config.toml
positions = "learned"
bias = "all"
init_std_qkv = 0.0689
init_std_o = 0.0
decay_shape = "linear"
final_lr_fraction = 0.0
doc_mask = false
Each number is 500 + 25 x the weight over its row's rms, rounded and kept within 0 to 999. Layers, rows and columns count from 0. Numbers have three digits each. The size before them is the row's rms in percent of the matrix's.

# down: layer 12 MLP down (transposed), 1024x256, rms 0.144, rows 799-845, columns 128-191
# up: layer 12 MLP up, 1024x256, rms 0.146, rows 800-845, columns 128-191
down799 101:486467507547513507467486509477459468498489492448486448506465495521478494504494474486495478471475486506504503546487505559465541481479487515483545522506534525507488486520496552482483499497502499
up800 099:501510527478448497518507564494506503496514543441484521468512493500476518479521478504486517494540520493458457481500512534475465446501542479513531488503540503522468501494509492483465521516491466
down800 113:490508502483499503488537500526456449449490520474507496542499478460521551534506540502492509477522510543514513532512486465481495462509559491524503477523492497486471479502508497459488447499502492
up801 099:527513479478566507475482512514503491485487553479547476480545523475509478508470489440525475533528521496464492521566487501503500465481453495505502498472539462488531491533514495515509495514499546
down801 099:533494524488519498506521454466464535528517512495457486510522480509469489479512512525458495526461542516492473488458469458499509509482506510561506506502490496441490497533454505486526487516505505
up802 099:457512474510531497508478553486528510534496504495504459488488494471508501495465520558511509515500496474477465464484496487482462482546479499467476526494476529520489510466517511495549527523501517
down802 100:525493495444491526491494480457482499499496451472476543522498508526530497471501532491498496511506484498476540524558515539477559525506544481485484533524504519510528501510494433510502502520480488
up803 107:505446499507497530484499482527514488447487519497507504459514527473462493472497501527467471531509535465498513485529481485510433498483463501528525508471498504505532468495512491478475492498532492
down803 102:481472500550510523509511527471450542510504470481564497504471494522475442548504458527498476511471520488483488494473542514524535496505502496495494503501490504512500483513556507537497482477491492
up804 099:541541521511535514536513494490514470503493558459481485509478513521485498488533510485518523503509460481500509518511539508503503534495514505524519492521553547488504462483552541524514519498508506
down804 091:484486490506506502544500520435509496495502473514533545493533518489485495530488490480501479517463497519506471458469497476523525532501561480531486500501503526515489483516606529518480517424480527
up805 104:494476513521496445512476510516513503522483522558526502458488518511539501517483508513515517478478511494479439479512470482502449487535561506536476496501463463466590461479511503516501509474501460
down805 100:512522531488500534503522520506485526526529507453523455515494544509490507465459487500498520517515496514487530490519447471483539499500473475508480518479516498541482500489482471481479488475485523
up806 098:509501494504513471490495485506519466475535514491455533470530511505491541522540495461444509492492490455490515461526511509535515479484524534524486492479453520508457575494517532477486463481480516
down806 104:517475493483483488564521485536478466538497484504519474476496501504491522444524507526482493518533457532512502476492524491552530490536501526494516454459493546478521545536519495549487479472485497
up807 105:471471521511457527467514515507540515524483452503471504453517489490429513534529450545450519512506529487507524479535481475498503515481506500474486418485501508536521508483474528488481505500536521
down807 106:500518488497549515513486505471484509524485527491518534492495528491536506537451531525485477477489497479481494504443462524465477536502460510525509485489511550502539506496489457493502485493466488
up808 104:501534480475509546499505524543530477517454517491483518482479525472472538493519536491494481509509511545470459548489497554586529458511529471548511504457522455501487478444499534451511530500524533
down808 110:492407470509536513491516539522506534485470463502525491509509484501512531496509482484515495501507486490485483526520542500507529519528532485493516515520497508485485542520539516504477490474530467
up809 095:520512473524500483529534525497494474477500536499486462499508479517491529528570521517497475493476507487513513517528487466511528474499527525494513456477549522514435509519456526519472490515564496
down809 090:514507475484511529495474466510487528493461489519557494469499512521456526526513513457506527488500512489529511491476528491506519501542546524532494527529533503484506564524440544525526489526481503
up810 099:468533476502518529467500495498514465484502493525509449492495499520467499505542463505483528471503545517488487513523536481518543508574504504504460502494525474480472488480481535496447508467526523
down810 104:517503544498502501492522503521484492517530477521501486499458526468477539495469537505504442491504469515502551517483505498432501505513499443505499483523486501511489552513539502485490535496461464
up811 096:468493483526538495522513527485483485527506487542500532548550523479466499481533490479493510508497524486491456511509559524507481488494462496544479490510470512537506510536464520449509514519487463
down811 092:485503523487513487433553501530494542460500511490488472477494485493474530528508454475509501490463474500492515490523456490547497530488481491475524519480488550506484494477493498522490448471502509
up812 096:496467509535474489471486552494536503515510519468433481557510516472510463484524480512519503503532513473503467468448529501513490523473542495471508514522524516501460482523532491470505490481492515
down812 102:465536520492504492517542482510522508478474507538500498448513468470484534501483480524535501470474503524522493509568466455496537505541464477501448487491511515496499496517520497469501558503531498
up813 099:490520495510504488529481471485462516505525469506446527487532486466500502466536524484523468501487546524479508503470486518457487457486482483533456483494520470490523466516508494502499474547491526
down813 092:480483491501512487519508541458509489468457536508541490498544513477476519509519506529512456503487485508516494473518475511505466522519483490507479521532517503509522513526542495463521540484519488
up814 096:529493511464478504554511502445515488540542494516506470469528483533528496476487479514519479520513498497476442497530502500533535467495524507518473535518517483495486484504524557505528537450528476
down814 088:458487496522528523550500516453492505473475504487517500510465484465493488517541520519490527479498506519479553495519500510495497443519534471539520497499460474491537511454472499531486511471491510
up815 099:510477501486513471490511516480502496547486450477496495528516482503498550527528511511537476536512463487509469510473512516505517514519560514495435496506502549530521467490506496490473560485485480
down815 099:483553527506489480523520474530488541508507528544504486504482472462495473489453463520545446488472511469528470532496492494454487514501421477522520501456510508478459513527522510505490527503519515
up816 108:520515539494478461525528519493490546503523553475489504539510494496502475478496477512528480532449482505542495500507497511472530458566460508477496478494476493504467507489514466466486531505478516
down816 108:495519480515512516543529483486512464509490505480484502475489490481495521515476480487520503506476444511483476455490542500512495541492523447502538488544503536494521477499458564517451540457507538
up817 101:530535530522475497562489501495514478507500458536545492495482523470501508475499489492480516496537462504487487532508482487527466462494493495485534474502464494487472496480478512482470495538494520
down817 102:529504498487482479482475478556478515544503492535518496529503508508480548452508487511493498478473499534517549473491445528534521474482474526470533532507471473483486485464478508505492520498516494
up818 099:469518465491546520485505473467504501487476489467514464513549498511539516449532442500541505481504531541500549508503455510480476508485477470485457515519482522458494558533540482496505469514510503
down818 093:509471492549477502468470506459509496515528542497464526510511507476535489478507505474505477538543497497523489458529504497481515517494519506523523468512537459517457476474539497517499491478528531
up819 097:485530443479501512539480521471503485502489490491461491509495519502506488461493448494530516530520500484540490515550484531518469498489488477505472469461477527510484496496466522488504483506518489
down819 095:485467505477522438510518523480500548485495450510486505545475493480518488532471505481520498465503524478512519486511531481493515488505554522459530513447461560468541526486488514514503477468505504
up820 107:486469523506521551540516459535522517486475482528518463495506474549530502519460466473510474476502461531493476519522498482473480542507483563528508468501513492521512483511478506473550483480499484
down820 106:501479504509498508481447504553514484520513467523484510512488523491475518479463476488469531485460498485516505555477521498489515536467502474493463478542495500505515535524555540472475481510505494
up821 096:503513519471525553511557475505479475535528526509453520456514491491463491466493493490486469468508454508510489485477504504518521486466508491528536486466497500478508487523498522471523513563524520
down821 106:502516471481485501514506503483479522474545567511535493477541466516498482497525529561558474532501500462489509468497518507516505480501514471481524544498517487508492539515541486514472498491534546
up822 105:527520487494468491542519463529497502481519497537498470499511497487536491497485448489494493478479525437478548458552505521495467490491501500502463510513520462535469459520500509525465488457519457
down822 100:495501565520537465555482498520505499475510493494526529523463523510483489497486506531510462519537522552513493508557542509533533481485500485510474484499523474511514476498549410468491498539468538
up823 100:479513485548478495527479507510528488477531500458539489501484478538488463487501502496463483476536480508524505529513497535481499505537471521495507473493497479535490479471488516503547507475513504
down823 100:453502511558549528519476454479506505491439471487470523517526521495496494492502509502540481505490475491449502503516483491510485494490533500466495503498535484468559516542490511537495469498493481
up824 101:493499471505515457501542507495542495523499495476475490498551516500437488492496504494499459495516459488510519495536478519504536509532500433518512513498528473528500491480481499522493498475523478
down824 098:528488464508507511529514514515496503515515478544518481474458481467524492502491507502459492530512480483460460495509513497473449507473516518496485538478538478515464508524515513473492522542483480
up825 097:473498500514513478501515516507498468475475474510472447472486501490511497505505487518541455460516440480516508477515459535521479449491482517497477475495530510517534523487527526543496471512444504
down825 103:498544457491477517477496510496525497486531495487471512538536518511532479481525496454545481485466495565486459480511520483505470505477468510483529543519502461508492513460501488408504492494507522
up826 100:551478493461497467461487523491503488543500524556536531497519522497494461503517531477503476518479469481532521508506492508512519511558486497463503442521499534486468462462533468516504485510478473
down826 099:481494498471512494499562522509519499550532484468496499496508459503532475483505497466530525425495518477520523500505496460476474501489496512467470506482489509531497508502471545475476474496518511
up827 099:493519470503512479534509476512511488511500526476498542469482472506540530526489503506532484534523525495467495491524489514491483483498464501538522466513545507478486527489479491517484478432517467
down827 091:515488489489483478513494517498507515565536503542470475526510495522501486505513517488540531500560494478488514479451554482471515558504502489475512488513496485512494477536384490472502539507502538
up828 098:513473509518526486528505521503493438485463471519503492489514468508508513515437516442481453502486502462488508527497520485476516503498459476527514533484531489511474515477534483503481492495523516
down828 093:496497486482487478524535499480525526509501494463487503537474489473469457471506505515507514478477517513515500494524449511532479479516492496442498503446470493510526484507573516484513489485468520
up829 101:480504473506501486495476483480488497508534488497517484479517498514471477569545503500523478501487462548541462512475510504510546481506510476519468479514486512540474514522487507483523496543515454
down829 087:484514519488473499495498467492515486496498532518507526483488508507517520489520542514488493477490494510466482513517503454506518521539451479493492502498487500470513457506566500454507502491437586
up830 104:515491482544513497496489486505531531462491521547467521477464470482510521493511473532462489488512476514463511514498514513479495479504545463521469505501467527509526517495489481518473490472488482
down830 101:490470494529505484457525458477497470505515489514489508456507503528505481492468481526497481506501476513489561525481504504518506495453501522462498530557524475489492472494472517497455553522528504
up831 109:496528450467491545514528524521535529521492507517522484521504482510467484479491503484492549526502503498511514479531467460524491504498542502509523476465541523541502519526484549458503480509487509
down831 111:476526506525532462502436493549453508478502509469521497487509435492508486477483474479480513484535460538501495486480518484507566467533516473530464509503526523530519473431457520495538513494510451
up832 100:475519493499519502474465492486554491479475487491472498500495532500498451482492509488496548478454502559523506514527503455465469467477522571482500535519545536487481491525512527490501512490506543
down832 102:481491498483518489501461506489476533483499488496437516520513521493478494506525490514467518490491475479504456470516508509499498478516519450549507493459489542511543486457492480496482505531491521
up833 098:503435474474512521538478514453515507475512497493511500433517478539497493497527472509487523452505521475495511538498458474500505531470529511512517475505481520502553484460489533474487508494534496
down833 092:483498529510457526503512480407504484504505511543469454515517563508480488488490483493481508541509494506494548511539517505498476503491484488532577530495492461459479555518463460485521552509443499
up834 101:491485426519503514545467498541455476532509502460514465498473494522473514508523489497526523503527485506478443509446483516513474552526463502503490506516513545485534515502488511512529498484544533
down834 106:481447546514505495475487491559513496510481518500509517474516493494534524523476501499493480485436538517509543522502500454469510479504517485453507487437487470481468506546489465468496489515497465
up835 104:520517468493482498520516501539558492477502510510513469543511489500509482468511443531476458528539480460499445500506495491518509552474515470547500511478469491531472544521510454471493520474486539
down835 103:537516482470489498496488501517495485515493497517467455547535464475507534540482560487467520522471540525526484482491474495483494476534498505467429481502507514498471497473506527487497501472484458
up836 099:505518503465472528476514496538492483509523488493483459516484428558541522474537460464487525505462477514530517510520499508529542503527545448550519524513418505501529507487505529504455506465513504
down836 102:503506517455488509463496526475525488483495480486510526455479515502517528521550520488484485500511509531508479504473513511513450499504467559483496509541506442502486518553507494532489485525494502
up837 102:517541495495505488488490445529567468481533502521487488487518470483511491504526501468506459516513486484511478534488503518548494494505470453511516516549498474500490508497494522499518504471522479
down837 105:508474503497494525464495534520460553469522499520497504510472539530510467533507485487453504521508494508485567557488500464521500533473542498545509525484489513528500518545516504488470464486491487
up838 100:525493485494517472482511528513524545498494463489514509546498506457503478522515473492486485493459523483494534529501481548507497528480530481499440460485512504519471529561488477546496507508508503
down838 095:479491496508483514486488493481457484522503526510525493533500508534482506488492528516504472510515517501512477519467446490485490483486512509504486475490491500481513497505507471466491514468477461
up839 100:494474468530507483449502490466482486510517510459528492510502508499437511543483551519494504497480507500524448477550470478453516505487490547489456467551469544539508475472513490516471534488542494
down839 095:473521508493475515503457548493551473488479463495553525515435512504509480506511535503504504491451501443475521525482493524480462550495512470527501510485515565512481554516469481495516543484499502
up840 093:540475473486486536480515498490435480506481491477478513520490504502501517501524500505472512507542519496538538525559463490512501507460471459482519504471515503499499475525517457480441452524471473
down840 091:490521534478503525510481526505521520506445520548501488466467467519493477458529482502518511490479506504479527495472511498474465521528486567514513517489485514495503496526479492537468512523545486
up841 096:484559464488520497531494504514475488490480482520499540502475481518524491523453480481519560511522468519517529513524497508481535505500487476507503532511524486526477502486505459494446501551499527
down841 092:501515508510522554465469500479551498518505507493514525478501486507512515550499524457493455471474520484496517477519500505491535512540501486522511482472515483542503472502520548493467461464499546
up842 099:452497478523508522492464487501534465519482494520498491466537512497504497478475463470510511511502542502554478462510515499485534507490502551485488468531510465502500511515478507498499550513522516
down842 100:488502477489481493502497461480444535529543554491468487452473483512487508505531498506502487491501499434523520539518504540487517524511531458533497500480494510522520525495474497510494503472467541
up843 100:507510553465484494506493496514489506481475499498488496520485515505492524512478487544484490489519479501457570461492471540498495482474532513479520528467482518550522445506480509505510526448515493
down843 099:507483564496518471521500525477514526544504493523500490483478471502498501484549532506496510509477514504509507517519491489455469521550520510490489536530503502518500502485446447518506528501480503
up844 104:511502531478480514510474503524477516516493483487477516529492482540518499492503509469508481524484548521475486532478545448504533505504446515448500520545482531508503453515505519536491501497524511
down844 095:489475497490507536507507503485502501496481485522466499446485495523487500473498498518485476461468503445483541494465472520521539477463518503487521505472465574483485536500435534480518519520501519
up845 098:510507538502531490514493486500497470550503477521480484492493474512524483487501480518477466489537501469527494531449508468465468493506548497474475500486529531489500528480511477532475457478526526
down845 093:498521493466491487454506499527476479506505495493504511515533493513483463525476448438460518499496535517482460465505495486468500521477500509483516416479544518498507481475527498526498518482500489